{
  "n_head": 4,
  "n_kv_head": 4,
  "head_dim": 64,
  "norm_eps": 1e-06,
  "attn_scale": 0.125,
  "parallel_block": false,
  "init": "normal",
  "init_std_o": 0.0402,
  "optimizer": "ademamix",
  "beta1": 0.9,
  "grad_clip": 2.0,
  "final_lr_fraction": 0.0,
  "batch_tokens": 32768,
  "train_tokens": 333400000
}
Each number is 128 + 32 x the weight over its row's rms, rounded and kept within 0 to 255. Layers, rows and columns count from 0. Numbers have three digits each. The size before them is the row's rms in percent of the matrix's.

# up: layer 9 MLP up, 1536x256, rms 0.0555, rows 1078-1104, columns 0-255
# down: layer 9 MLP down (transposed), 1536x256, rms 0.0455, rows 1078-1104, columns 0-255
up1078 093:141092135130102143083113102179183129109098112122195145128122152088125110208113152151152114096071107176113118153127227120098135152111152104139179111154167062101158141110119202091098105107138177121150128083083141128119131047184115138095141138127144081122165117139109089092079112146090146040166136126159088132107127157055115129173078128127035153125102082086121100124151137102109113147105140141103138101088166086106173131125132141175087165098156175137178133086117137134096181159058151117125088079114159123074131094112148103156088153187131095135074068150151092117104157113152122138141155130148136191151076128113136165141162088205170123111156174121122110132199099068181133173151146125117139112137173105116093150130108111111128159096136165130170141102140150146105086173159125
down1078 089:124188133105175076070102146120094151137122124087064127145120061184116135084126127090076084138126157077126089144091101128149037143122115138103117105140088098162097149148186103121104100110142078116119150147180125110192133149090216130125124146108183118123148154138131185170168163142108123183085120138121144098149130114168182134138124101096188094162118171093126157145107068122140167132148120125158109135117145159190073168164143133117173095146085121133115158109093171094130119152153147189179155146124070146148176144125069083139126107065102131096171150126090101144146129160176137123175106158096176094129156170113124107140139173103153136114048056144085145072105140162087104103191131107169090125132103133158131104132170088172134088167105126134104138176144116111168145122028143
up1079 095:094142097085134115111088125115106170122115141112146121102196118115102099112140102095135151019106132152149137155116138131101124169200164095167150079090121114122149114082116145062139153085135078123106105116137087117173095138103139135119141126105132150141106142185155156131138169082115149112154091154103171102129187131152130065160144148142098104111181177127120140143162167158083129124058157173139113120119145076161096114151148138155120109115156131148159042134103125108163103123118178152160107173134167155166132169126104146144175063151101191159113181100094092100066175146121165063156126103100063186166126126154060044131097155098095103088094116117112179104128096154149116139071135079140176151136176101141120137105067161104091143150092138105115180183101064083190178113129113
down1079 095:151132140138139088136167172158088127147176159151106145209105067138107123115171134157138162169111205125137150129154102116187095113157145155158136124150106115156146142140125116108129122140105203173101138104099173126141078130125135131097105064143087096132096154116121084158101136179110122146106126176161161059137138197120087141122150093094148129091161111026115172138171095055099137094147122062136164160126125119098144154134121110119085191156118136117113216080157108141081100112103111122102107195134135171131111075152095089117193171074112089116148106070133147088113131182163137165164094117062125108145159155058109173123203043185122088111136095071124137123141119101146112172160085133158135157109097176147092161115133095117143140152146106111139088129082138092124114091124157
up1080 099:069117121114125123112154139129092093100151161191133176102116185064131111156068120109133157083115149121152076118165159099148181119087178109086141118120071115143112100110148151134152152133153198135142127181180177130165110134136104105128126124179167131142080102076108115123094162177108170136193078125081124130170166140096140128119094113115107112157053109110186172148133114105204118162111146124179085135080103104125123142165085142153124169123083119123092128135125078183108095141145151151114144103081148111147120152205113161127131150108133136125178139145126131085129141088169122074067173133072144150140095145162134160088150111138165102160056126156121098168221133150074191081079112126143083119132091088138148070087173154149131180123180118114110050142145139073151127137195105
down1080 092:220125082119113099091160130141094158141206136145107111107193070184111171163143112140130070155174153104135088094119062153144138190145107066062122096071139086108116146125082160114151089094128076112140101090165076101149178118073111103163133163115159137078115118192145143110141134132141134118100110167147176149119114137144101154117139139127095114167119146109124133120130185127097115138120141143054104101115148153196175126176080137094164119081068103170128107098102154170052114194093132086128106089184125110130111075101128090162117115146139115167182151083124151126150173123153126167146066140092108123164124049164164145102119140162097085070154140117057129124117133165158184140170145152205116145194134142114120117162159073105113135083137131152114150108127157149128125102106153
up1081 097:135105138120106125156074137217161153143199188110097102066126119094143082161076089125158140135159103082153132121082122157135152089158183093114148121121113166135118088106096106136129130113080146191161089128134098130143133148137138092099172184119041169131101108139113108109102135143180151095093088130114123158112152136142197095175131103137130168092145085155144137123127085111080117072178119155085107123104183100141146127161202122132146145090143145153094082125207131132188187188123101137103092093175077151142127150091091122153057110155120135144119098127152144092081178151101143101112123063124133115103149071124166152050129153149093217147178184150125126168125070148128132118163134117093115113098120167137116105161121085110107192118081207108154156118135139063142132121130137
down1081 098:113117153126130177071126096116065125103112098120160114098143162131090123122110117096133192213042146152075142183149164112144157138096165118122142105107075144211107155132105105131148157169125177126095136116106133152146147117093136101114163105184126091158129172137189116103086114162136132143125104096097111056102106113146132143129129161124161147159110174177101123085190160119155203119101146087148121106092118105150146135061103075132115160145170179104095103182065161115119119083147179043121139139122153145196174123116089200116147091136137144114144192126126102131232158174079161153146081178121098167126079146141108155143151108071141089154139099162065121123087134178108109111144128096117127185107103079133139115142114130089131136091135172137126066096086096120139165119160115
up1082 098:070131159144130176154133133145075084102144122076189192067165105136131092098133135105142197138147073105133116102152086085134168083123145126140094127163130111109141161185171106133111107115158139158085113104159143118119109090146129056161141061122111092120136131093119168157078118111137134134127099138095176085093195111113098018134167161115145156141103138162104140135154142138107201150126132132137127158171177118166117104127155166128114146101150106125044154119083128164150158106135165104081045056125140152133095133157117122058142200127143087134174097128074127144148100110130118139137122088149128119117154137163191109088144171122124171100139091121133132150141079112100103206167156099141116059081149126131121127117113130093097164112176189161127084061149184155141215130146158
down1082 096:202135173093131095080099187079172145092089136138119118166121163110154134104147122128155096142142135151102154168169120176206118141122110179164142151077192147137154145133140085089171117126129146088133143120162127076033100141172208132165132108083106101166119108106146139074136127139140134075121156157168108161182168149117102210108119130102137138188119134135121074073077169140153101161147092151163064120110102147103157142177147144172151127078103153165163138134172094111050119072129047159108127135112135110114113117140151085143086140113117138144136109124143147138164166139119137138147133137052173157132123131103110162151102091119107092183113157106065145104148171105129122063082095122119150161167168092138163116142159094126092131087140161134108092164195072119082049140144092
up1083 098:124116155107172178128093100144148211101111152096132186047124106163133172108141168042135158117191132166144139091128154057058143160113098093090150116138107047115123154111105163082140119092142139151111084153135124100110149130150102096085156132112104145132136162101205160160133203066090074174115102144192047166124156131135156123087103085162174170180151158171150166088141183129091122120139158092142129196071214135072167095123108133143126108150117147121155145111124117136124064167158126169077084152112163085144090119124128138124088162114098057125124111137085077091106139152128139116123074115146116094119171166117137108132187141143111107119162104149135096176109129154140150135110169153144175070131124077090191132143118116100090148125114157104140132143168144145108131130153143
down1083 101:185183077120097104056188160123140120148073114153094171134092165132163107101114146135159145163118156144148190140143089137144098159136167126126091142106127115119074139123135173200112123157099133077158089098169089104063074156108171156107105137108156134149133101138132136157120107135122124076077106156096159143089158144111114125100173118088109137068131150127123128124106152124176179122136147113130149142165101143171138141114130127187142139131139117180087113110160041119047141133141118072184183158066081124161118085152119122194073126169141161133155097123147186160163169079130124162053096102154134140093095117154169031149205133176134094143165123075142070112187103116156070134093100122059175089136172128131133124120104081121133124130107126137106102116154111119067165153110121
up1084 091:137105102125165156104100130179149115154112121134100101116116123107092095126157150059160136139141118111130098162127169160121102081203168158146111141112161121108139162074105093099140124137171131142141098072182223062176112192118132186127196150055101112109098092123089085090110118110117162099134121112170168202123109096124100070129106213120191145104136153133115157195083160096093088118136177147133153128091125139108100173102092083143143102135157138141141104111095120184124091086110108121085085165108178081206119099090137096148129119127116120100161208078179103150163114114118066160139108127150124159163095108098047098142132165176108159138077129159111128118091143152091139085143148120161133090102135078172112136142162112139125099163041144131124114124132144156158117133187148
down1084 090:093113149122151102073105107054127167093119121085139129166158108083153098072104144157122098167118138144073071121148153112152084108116126075140084083150099111202116149145135163131137140165153162121105132186092187112163080124152143122152057127151130157127064054123143146118127149151122150127101134088144071126083126146138125110129136092167124146147135122086200167096144109179119142153150091141135105132096127138154118064145093173113075179086116115161141199186078095122158205112124159227121154116151145085190190179132180145140147137172096140112119153144107116136147098130158159152159149158103119109154133090101190103202130078134084069127157140131184096069187157112162120116104116139102141161111147194099134128133109157122098077118114173092125165141125122124094072166142179
up1085 104:042120123096130117073145128150114144131185088085124116134134114115100042144177152109186138122122087148093120129142158094105158155133094112108106090124078117091137149126152146121171152102111117065122116137169126118145099157190163164144098123106133064143080161091152110080118208185125108113139105071167100146164093112133157087143173215161145146110187173127157099076133188102112134135112108132128149139055156088125171144130117136106158139111133163151107097106195146147116114076141075143102131162129165131068113192149131150123124114107089139116085137075120112147155089106182087145085120169136123110117174131155192137090146168179149132230104131173131127074149140163139101062029135091102168112130090127135152179119146163105144147122100163165133122138107110157093153139180087
down1085 102:110134114194089160209177135124100139144168112110129103135136106103118134089135118203139139124185173085141077160132138116173126110078152151076116137140144114147140104177175047146105123124144180195081189125121102124165147118132146128118134149094126132116188187113098154161138133123072115172137110169136130097127169140146160088051080120151180140149025109107137120128136134098109111146125137109139155103199083172194092074141076140072111130106081071160108136078095122162134114175073118187123147113117199078098120152080129173113123116146168169143089075140140085128124147099168039128160117128149135149196111111125077122125089139082101152096086085125123145130168127099103147140151146123162140087179125129117114134190106128145167093080110100137143135140097144106178109177152140
up1086 102:115095145099129118145133164168067083115204119101096160128111148122181142101182146107121201134123110154082136171155211158095142153145091162074192121111087050154078105138134142153072149105116147122165157098119165148181117141155169093113113124120122143126094106131106146109129124162125141152189150112111167181094101133083111152147098188102122146125098150119147130136074142177098133105139091149119091105100079155113122028134114111211111124089098145161137048127126139137165155138189139117138116124093155092115098142105130134065162115169081103180131116157122084028162153097156150046134184107124134131168127123137141101109175144165137154142109151159148124160089142098077091145157074172134118074123118172146110072155095111112067114130046125121153115122162077107141116154124160
down1086 101:105144135163199162145059088136128178148112123114184080115162172182158161126176149121158068120154055080152166134108159181126117130125120187156071101103119164116161163117101164130166157128127107139064107121142085083118135139136066117112120143096120180135169164109136110090128085168106086135160133181127167131068112166202120104109112088103162145141156186107140077140126143129156064093159121124077125175147149160148104179054087094114152093084094122146123148116132129153114108109150114151094125154104114131148116149073149196222073132121125099134140130075133092169147133152152119161093099128143175161140125051166132055180111127096171155091148131135118099087137179122121178124079183131200096162145131105110179160155115111136153139100135124131107081138143137154087070147101122
up1087 100:116128145064073148143132125100112160092115126112123161093115171106117133158155124070154135082148112147095107106123169096100143169162105153086164090122127132164175142111173125184162126083138138080219134140062159157165135138167120075054105102123139068118073132098164139100154118137114161045165152126146119253120112123117119079116064147106128085114107093208152126107100163139074078115102110131088169139147097111159082195149146184154146106134080095092146118111130175131182157116103168151128090137101156119132084152086131100120098103147176132145099071120127133163122141118119086140173091128092130153094173133105103086151099109197193155134090148117183128088150137183141091096093116113179139147104127116160081188133122111128136127150091138079081160147161102124134159164144084
down1087 098:122048116139136137097101113130124144146120128154125104082149201165097132119039116116113143084133136150149061099139170160128140107142135145147140153130190064193090204169116114150156110148079126160154093064128141088155164152119087176139084147086098138162137115136121136096166094153134105147097107120161142097133176148172171068103149084056170105144128115086138094117145086146162140109055120145145149127098109172143040160184121149161179078146142108147093182109113104127130147176131125129158138165091131118174137098125116201146103135183047189099135112054151085096109155146129071139159064151152072145051140116104123148147106138144137119147126118111118120161154157141146117135125102149131227130069105123123149189113145132158087147148099116116178117134118146163100099177143129
up1088 102:114148108154175109111104120177124117143131104092174067113113161112136064131122132098138186151093116090121151091148120155119152129151167144111148091157174107089175192115172157166105122109108164145164132098071178149148131131168068091102184088101117121137096106087135087093094185138053140109101125096160133105132126164127093118108130111121108169123094062134166095067105121151158161112133093084115141115110098166086134132161164186121106166124169123066122152137066139145134127137118058171114099159110172112149125104148171136130137115054094134173113085061152170105098184108165138158081120099170094154099139087176118113143113134173123146155152149200167130236106081125148144153116121075112124133137103127171120238155100072105131149149088139168137060166156168120137160150107129
down1088 100:093040115116147125105150091093155150170176135174111124167136104170082048184153091109112106152171168156167134122132140146111141136080110142131122139126130158126179143139133100100124124071119128157170181191162139151186015136102139117116035140092122064120102139135126141133117092132121159155161151153117072095129101148105085110194136156173170199097095076182123089098162159134107126165144160146155074156150110108217140152159093125116103098107138125096127125133117098149122150134171180117137124147166121172125096129150099140132115147134073170136146040098114105155078104097159120106208156155135181103102116150169127136173112173114094096127117101105137184143086123030112076116143159173088124130153173132082116111094113109103126121149136127101181134146147123157123083107146108
up1089 107:142080074140136141137110067144165200145096164120180170054105203106172141061115118171125151116136143206126100090139141091115126087076145086163159091121123132145128157052080161124077114174127116162126186165151158178115133113155193157160178128115083182096108137076142129110155159102127133115138113153107125120058158128159144121162161160070134146174137121114117172106141082156098119079155142146153145111134143150182146101121129143151120126138149175091124098097125058118090156138123104161148112163142148175084100084172109129152124081145089091111124118083068111141111144097167145122153119101174107153164108110144123139128125087161156129228204153164171197183133122140136104163060094102151143071118120066113176130108083121134068118166134154107148112121143072107126105123115123
down1089 103:150126094145120087155150061172163085103150139099108118136126097126121099117170151112107170120065129049128132199135120110124171109123147152101144160106157172124083128078133095116156158138140083166159165127179101139135172089174105106136101154088126120123184078089120165089155088170060103123091088120132084120132170130082059157102099108135133126103152152059132182107118176184115097108134161115150043136109098164104144124109112184151167124136119156098107124101158169106140121128081094086162142101091110114124156130137193164153157108133175182128168093162097076177097141159099180078089151113138107163137106115096137110127171161162135173131113069112135117097107105186114140119147123143120125183171181042134088089177163134122129094126091200150154122086192135055125158100169102
up1090 099:156103139113131118207077094190085123121106097141194101108138163075199135168098183124143080130124109161131156109093129142110126120096121115157099133114076112172174163127149152139160124152155125163175080083131176163138199075137120141109134105167167126079101155114137118129183105187119144154131111093119118154147128102098159159153126140176111121188103066120116096162081108142071135114111118113157182139148100145090104150141116182200145116056157118127110099115126103203117118102128143173110138113148127136116090161139141120071091117152195151122187144103145017118060150112205135125147143063131158133089048109156081094080085178121112140163149153113193143134129138131081120117154091084082120144108172095132143149182138135149131172152130158154104129135085123111152080124153079
down1090 097:203148047128125142087112151107111090136104108174104123133099112084073121151144168143131122156158163180159115092143097151108140109104137075121160133131135108116166100089191176092109133138110132113126135113121131099082163139120092156105138138103064212099099150101124108189102187138147162133113193166085101110095106138111166150180113098163106112072171108127098081141129136137139150112188110147138115178080162155132159114056084079168079119115120137245131156124148157077118168126092123112149146159149105151139153163096131101167119106158121076108162147155087141121160118082090183169171131104167110166149205155184083142137155042142149110148112112077096170112133128122107112140064110094133105149139129150136127106167115115149188128177119073126217089130111110153149140083160144
up1091 096:114122113207104094159164168177083086141145226162133166158152156185132140132147094110191110111119106164119155153111109115128152173099159104105071067139089109145095114093124136120108101098123139101151153082114141078137081171100182109125164121152061110109116140151141115120100125169143161158112107143163129135137129126087114100154103089129127120111178113181109115111154102103115141101113145106096162156159162112121131137078153129230145120181046131108121134077136170177129144127112096096095136112112174173137106126138059103162130074094198110107143095123145099042113130082107190120056128179155159147130099080114153122096206204124123140150140113119133149158106082116098151095093150153103133173056162105118074152166114150174072147087124148134188091144176113133131168132142161
down1091 102:115189122123145116159128083133149123107166178080115157044079129146163073071106155147179178136143162100096195097103134128130135072086099121084086100114138108132140115136098139108088090107072098159130127106109120148085104083175147144207110142173159143098103164124158079106089155152146113119120113076119146148096160080142169150115170136128090110094147100114156060160117131142141159094141088115126179060116210150132129130131159047115065094091181107193122102093146169105156071069122135166066145133105096148090124160127136127171184159200124088113158134134108119149146129099092094116144106202139127122185175184150185037112056068151131127151103161094132109151099132111171128092125169118168132111116161119134135146110131122089105168142088142148133135129141147112121126120137108
up1092 098:130182122132155130101112100129119129163124197072123144067103137147128124108125081060148159116119178177113113151127125152124149143150107023080066134188117119138143149069154120097149134154174124091197152148129150142133099146115101131095162131135138156157100142082102129086146115134177140060134146165056122138082118107135167155152161183158058112141060120105226167097100167095140081095105117149142184101132178134107153097065126109150107072108162159141117088180123134142128154091077175110086141103066156184138129172134178116124120128122129113136100144145124166135134113119118146097133088131134148130168083114109137088143130120089097168084098120174179157130115113135079164123088108087191163125085158070033194151148105105096150136128105131135091112123191155096123186151139133
down1092 098:102175144081127202160131135136138176109084161170157172170100117106201171119127115187100118100181099090195128096104154118111178141106097117094132135063149098179089144111194095145123140142131158174124172129133155151061132150134120144116139122163082109059122132126120083110091166147131080133129125098119112146128163098120158142130125135114168117138116131108088168140167125157122073071128142147109104147086137052064124127053154096106163113120139166124093116125142161154124065153155108142133141130151127130177139180047149181129122161068112087138113130117115130120167143115084112128132097120152143053094145116141159175152152156156123127094188140105126143140154146139181093136144158134163172090114130130137140177092112071193107105068143165094100171064129048104087087073212076
up1093 094:115129140155074102145132131153046137138146100143162159124088136044175132116092177112120111150120113137186118131082135125162102139157073133130118164155106081102136193144139121159117181117217128146107137106105072131150104132165108118156112146143180100151081150139121119127063175138062100095151119088147120123090136157142185120123073119133048139160166115159159159126084204132076142093125117113097126115190206138061087131139080128159132115097089081109084122129192172162169120149087184137085132148118136116119131112189098132103135131172161121100128148078175140150156162096123119162158154112064112073130082120127136083131162108134121141130163124132172072135137086107127135121130088154167159155129164133101132177121071179113183113096096096219085096176074135108116159096130164
down1093 092:106064152134136133152130142164133151087162125144131143070130091088132121133101081193081120114143159144074138139120115101132184152182107125120152085102131103122115143079110164088135108134104088132095065128102193082111164127127115154121137114094167145162131106078144187111131190138136141053074102176126200147152100142101079109082112085121225068135144175085134142103177107120168124155085135182165123153099145082119190188165087136112116104120150128118099133108188119126108123094098028118141100131127141130137150109067117130121116141106103153204105159119118121098108154154151127145166085125106094155208104100148167144125079144120153146091066131158089049142174132103142112101169089154161165149115143112100172166128119117125092171157182153101126141094152104119119085199190137
up1094 100:096141137125105125117167152167141140098215101127105070057129123159109150135160159127177129104140128149079168154140152126086175141128148131115150131161112104199109131125133120055112150121149138145131127100088160118117095183111163131160159126183114090113029107141113140149094162157114103152103161125145099084179122132106139144177067168143123106133071097124152107110148161064091098127129096101167204172153109161183150116082158110140037108085140133123125124134157149103118139114185157126173077150075130106141118078118077119122127162090066114145117125133125136154150104120217156096130126112132175153100110155095156077131110100165208098160193120119084151159123150149153117097078143156093139126077110101139049113110126142126104097121136163083118111111201106106096087072193203
down1094 101:074128188120136112134099144147108105090081143116110086166109137134162085088132096186118138132103133138117125086112198155169076158187140074150098093157123142136165166098090111163147105124150114153124098152129148128113131072100102151123125145102109149128100136072123140090115092142154143122111136146126151171148142129138069061093181112150135175128179166141140106092146126121111165140126158138124142124152108220120144114129103099148123139131091067090139097119045138092111041104073154199108071164148126200114123151094102125141151111136080152127156119091162105082150105189127088143093159146185083090113070160150123123112114126099087139112069168117169164081200151152101124120153121123170117117149093134102152172214157078225135162105103125177151119136153187139175133158123049
up1095 097:048167100098140082119121132138123099100114127116136161115123085092100154093160120099160159170179152157132172152131201154127189137126112108126136117097080118144140153126079118173174108122189156124117089060098145125156111143133123098134130175160123090188097130172160160102128103121133149148110114153135118136207145119111173129183072130163127164097088129093126163090105101146092089165048157121091150142149137147141083048082131113119160158137094134085180090103122154151141172161048073160085116145142112120180101118177094123114110072149100071146147147167181144122070111126121080119129165167134125124035104105121146137072160143119135057106162089096107155107152124122137176114139113074214153139144087162097126144155141122133089147098090219136109116078101092139131083140153100
down1095 098:128127165103102113119186165148148158146114082053129147134069136149117061176077148162091125080147170139094121121093155124099152091120153080037138122098181166111140162142098141167088136148131096170125113157095161104132128140104149133114104169107113184142140134135179077146107112075157084089166122116123145087177109150179140143136174147091135196111106091142133113140178130142066171105105140164144117094181065093170165151176093104105069073142146093122072114120118165123112109213151165130114096086141043089125099089085144103116185127195170091131167143179120146156108105144101143127104068064145126134121089097124104135134144142075100155171110120111103114106169127128141105119117157138113132052134161147128127099116174124158168146135166151186150099102160205187092142111153121
up1096 099:076114130082125088136146069145070100078112126144124144140094172104113158096165181070117145071118126170115168134180117089143138099085160141140094132116131078135128131054167139133102183074211109162097133149125156167117087110149148213095148115161126100145119198117148175122039162086139142118145092143134105177163111130161152113100106130108154128150146165141110140117146121141123119186108106091123143109161049108124166189073109106135166086108172173157104150147125193138111127124152109144114112120106125128077078096151090149105166139142070106156117190160108111149144139124210095083132126129093148118105159116124156110087148114094177096122122123196163173138153087145120127102081162085103178133148075181081117114207142125150178167112127135157153095085121124137153080050102148
down1096 095:110235119146068115158145173123083130105101170106111134151167099143158168065123174147154090111075190142118139183130072146160107142134124120130141132033123148126127161131167144073096150122108095089110158082075107126087154082137092138098165148109134188090140123072121124147062140129106158211105108126136122123161155133100150112122168097094167108137123095111137149098104096097119149184090123130093143093050138154207175129130162122131146113097148139150133113167166101100138131149130096087165131186122172172110178125092146131119138131088124078068109116131122154134123112239130108140123153113084107173159097155145131135101074099118128142100145111134215113105120119190163144165158074091104073146099146068120115145089176102100087108180186108146115134128123175159161134140103149
up1097 098:136142154090143105118106146180151185073194180120086121180137217108129138150107085147113151118125127086177108060136093104112104143172112130137083133101169118154183123112156197072127156118228124191139095091131121126149114101087133148139159197127088143169100114181116082078091048126129096152087107143078172118149129133096113136149075115101116097139132110155190165162095124138159121102170123097132093125166105092169099168118213129116113132084102152150079094129087117167114157126145095103126139152109082112119115141160115150133192200176111083169126112135130164090156128143176084092150082177080102114135109106086154103095169164072110051151123104152159110112077147157142166119099131149137173130139115119130148176072112125133088175094170099123132094133139134106161119105097100
down1097 105:133200116122099109148073144123196129146155154100131105115206050127116135173171081171154091118120090133176147104188108107133126108087160156150129094098082124095123154164136137065131100068076121059144074142084172108081104150131094093153179104152069130190131133054150099101109180087083172119168113136180127145067164127154117146091145202143139117103069138096154093127113105180177071123157086178161153117114119083162118102144150168125139143154145120152140098154171107151094140154146104137083119120095129175144185123140137114087129112079122185157154170178062115090109173088138153122104130148087195137168077132117114148166135123163094160125063139116091141115114072119091194121138126108128074167117137142127100122189116082099154112104108128163112129132131145164114127157120105
up1098 099:149123142141130119123081121134137136118139125163113093082138123108133140151147079147148144124110056138110149051142124096113195147132149143116152153169101153103158150080157125122144141117106137150163058095159211083168183129121113152195126158109142152142049122050108079067129090156105147094126116119152078158155186117135200141095092129176144085182142041196104113170097115129124134142140072140123197095137127093074083135150183087129160142162127161123099095117151081174169085094136125085156138117129110089177085120114130171060129204093110149159109138076119080216137145090144176091107117104111086137112155114153114114157162126149077117098112144099117146091188083104131124167170190118108096131114186142146096129129109120063114111147123146115150134147118104109145158167094143
down1098 099:162159203117147100135055078074129109145099132096118175153121126165165159134107076147130124117069086182154190144104151147134104127082132101156141071139121146125041032138119109115139127168126131087131149160129127097163134048121094160107139104206078118056123165118121117080159137118147127119106130137128093082092107189160100119074183100117118128162188160117197118093147145141150146132128128169161178112078100174084115146112167107090120159128132119121108144153119130125228102128153065158081164133146085146123121129086128136100134113126145161127130169128157129136145105107100165116163198142135168105111077134180094137142124174135170154179139117138167211091106093061181108170138118082116149166138157113159147098103173119108116080131109128174090166089098137174149105114129106
up1099 097:131085082167107148094103102117143097127196165184109148164101155101129126140112119114180114118156145122082123195125115105147115107171167123151179155080094090187140142098098142120078178103146128134149119124191178109156168116128122134217143091087076092110101136118095068086164123101098150185158126078155106121140118146132134082107140096097084106155114137092135141200146199110191150113145097151141177137191141179083168093104015113106146138177103152138109112098103173126104094091182070153094136118150108090158115144143110107142106158207114146086130127129121132080052099110214197165146108108176132114167119128097106092102140131165090130135123132128106132123105102123121148150095093101148150132119107146128146177100157110119119105111149170145089132194120112061137186121148075
down1099 095:089146119075152114130097116166083129131179139071136101150086122150096151171120153181141089062143140134186137141140179144018135133143180116082083093147095126129149103092104130137111100103135183067124132140086164125142133112161122166090165150137135143082157120095179128159098140134159026106113131127163128159123119068159060132106138158065162139145099146099161162018141117119144152122116157174124108100094148121164104192128151160100111131163083129117105134152106142138140107115101131097117165097080152101121114115147096173068174126183154134130175177090061148148130094167121099146119154154209159147114129126128079127134156155115161169077160112145141119074074188171105133111142114136112126156111102169096088109159147086126132203099188130077180130106119171100133131145096081
up1100 103:113141167117120075084065105156144174126124121173108090138095134121154096076175073063145122101185101147148078104149177163129122154175167094154168105128089094180185133089137169120157179099134132107127101121110129095139105089153115064098139094110177137143128117117136159090117059154119183168066116162085095141125100158092101102160107149133069073117109118148140142166179119171100129052138131127181154140142172071112122143129101094116128146142129118108214137139125094108107090110049144106123092147118128119136072159138170157118129093092101132146130081090055205130149100127127117067163171127121132183152171123121145116132133108155162159137128115155161169123074126175182096138103173127126132105115113145183082175128110169096190180126074169109135100107154164115139091105147039
down1100 102:129142115136063107057109143068116099091126124082155106135145137148131081147120132122109123128131143099152112127185104181146079126150135104138111111115173158083115090122204123197169156116196129109077127157132107151159149137099168183129117116128159124077135138093121154209152132145135188111113154092094177125100117113136147124141136072077173098187086164130135128161148111040182187161168099114120090162119095110106060117160209144134183171138101167071136098091089077181125152155124110174151105110147106128102126116158100099171149155188142168085151108145110112137125151126154167115115187142046144144150125085090157124131110165114075224104149076118151135134144129052101128115121125155106118136091191172148160096141091098101114128162114113170116138100103114114118140083092184
up1101 100:142118126116094167093133141134145240102135126108145178099143136121099220137126117085162138102129156163156139096170126175081110071138142111158173146134056127162147146137155154129072131121088130116132177185140119156123106167097162144067155159144109082137061155125144128124113135152130212114119178085067135114165129162135137118139154090111119160138126077128143174095107156097150137120162078158096140152132098173101131143117178063185082152106117197120063114109120151116132121152064182144114149147108109113141155055093158102129083081154106098205146096139151135180096100113088107108093100131114162126116110095194126119158113150118168146185071100133167121126149111177155128119116126089146188045129160093123187109064114173133070125115143149097115147133152102139124143090159193
down1101 099:077134148178064100112154141102168048107138120117139141126064042122158140148112143140081149148091242139128083175108151128131130122172113129123130090104199088151132119116138113123126068094089119089161111085170132080157113078119114096137158143166093126162158166093086139163097136148099149116118177142073169161067132141157132148152116125139150088134099139099055091183146136126189123142116121175088152126087149086133185160109103136091178124097139092058139169169074196108147112143109100109125092116113063130119121139126065150105086149125152142140077135115167165163107166095093074142106131114135142105148154106107117142103192146140149104131105159091175076066103127100110090148104204128157167168108165167133103132150132166101134071196123153148139105097097136159155114080141137
up1102 089:168125076141118118154150086101094112123089161091131086140161161132102127127126136154117133136126192099065110135156144120189152140099114115164128097126129145181142132102254129140180134170077176077113104082112142091138117056139114149184139100132107144103145167078182133110143083163108117121146132064146175157115141206173141132153156145194078083194158132084159144130136129104087151123144120110145157164167081142048159165140100098099123109171142130129070112116128130124095142117115162172148119094108089134105120091157149140090100144123157096067133186121048151122144143088134082110120084133122174162181145091131142179122156099134156143081138160124141156110143122130161143171122109061117079084075162137148113074128105091145094108145150129178149140108155247160170125121158139
down1102 089:098046150101131071161073105171175133094146102111192143164089102088118096118124153097102192103148097141175123132118124138116128163146118113142122110126125158117080103134059089104103139142063093168041126112156091162169100121155147197112103125101086103126149139170138144140150161105092115155136199178107115083173100173122141130166121133078162108109134111170160155152068153182142083126135201165131057092099148141155126076142108117175094165130119103123161136074133123129123159154171118096130154200196101154134138154102104122202133103119127122176133106100148121144172125159100159142119164085103118134083154130157120135119153119123131088171108079107095172120103156115076100122135152207137129173217114137095058169129145115108191131084173140127117129106079072109109083158103099
up1103 100:103096146127106094091114102156175143127109152148180152176113116127110157154192156092131159095124076088171224082148131086138106077068168138125110111156077124117106141128144120163084118120115201175148148164144195200170158129156177133152114109101143147105188144146121169098098120122045184113190130099150118075065124100146135108099104125125121143092167102156165157167122096191092153113127136171140135192151134079049113129116136136163175148080178139160082156160094136120162109115155150138129110126108152115159107115109089150130161165057127141186132144082121097172131108103101115166143075133138154136135138108104098090153132123116168170086125126101066144099141136125083105167096141182135155090169168109130213057144099159147109122077098145150114080140159113158104145084149175
down1103 101:140097081090087166108118172154137115217133111114149135133131148094122107139108142151135142181149143133113089096103142111146051076099159140054047096110128112096098135168156131139112101087094147125138181100163072065121143116114110201126120157121101133116102135136102135118088105113169132138141113080096086111147126164176138103110155111143118078200100185135164099105118147162143133167139103116173075145177142009146125186081134138172149139121129106102161134142104121150142090170128152155162128123082104143130158066090144171093072110144080183122075138150216147126143123121140068095127150114117170129155120115117120069111106128145140148118119138153211175125101085142136101193123082150118186126148126099144170170112132144150159108175092131173171086156175128217122085128111139
up1104 100:120150163169119111104118131113068123107135112194155104118115201113139064149103117111074095129130089181104153112202144112128129119130185168156129111061106143116074100128141103119132163144114197086122114148204121161160116134153101141163129131058120116116116078063144169123118092183146121079135101152117142175193133100129125139127130187161134182118109075187128140146126148060098154103123164149124140135079134127095070162095189103138122128147066177145103141131230100194131174153141113118116100174123167093150165121186145159126147175135133092120124105107137077117139145122194100150108143105085064115116188124094086061134118158113135129114156107125118147164068197130158119119061158150087105111094178138144186110108095119170108141158125133133130147070095154182147145122161123
down1104 099:102088165153079077114119127167178175207101113045127069144081125161166126145082167136101143157117135083130098141066181108116099133098130148139132179102120128152122108119111117109137143142095121120157127153142129144207122170113104148082124133175078097164172161083099127188141163108120118139159106092181143112128098122081087111174079129107130155108155184140145143156155131165151128135131134153063095148159080078152142099154087154110122133115148117106152076157113136108162133099124099113139069164171184148130172164103169074084164138121162122156118119126078165184097119187127107101157131096141180098127098090147120185067099100085066106140106139122144169094089142151114087155193186086158029144156094097132117113152134141106171129152113138161126141097076086171183118062174130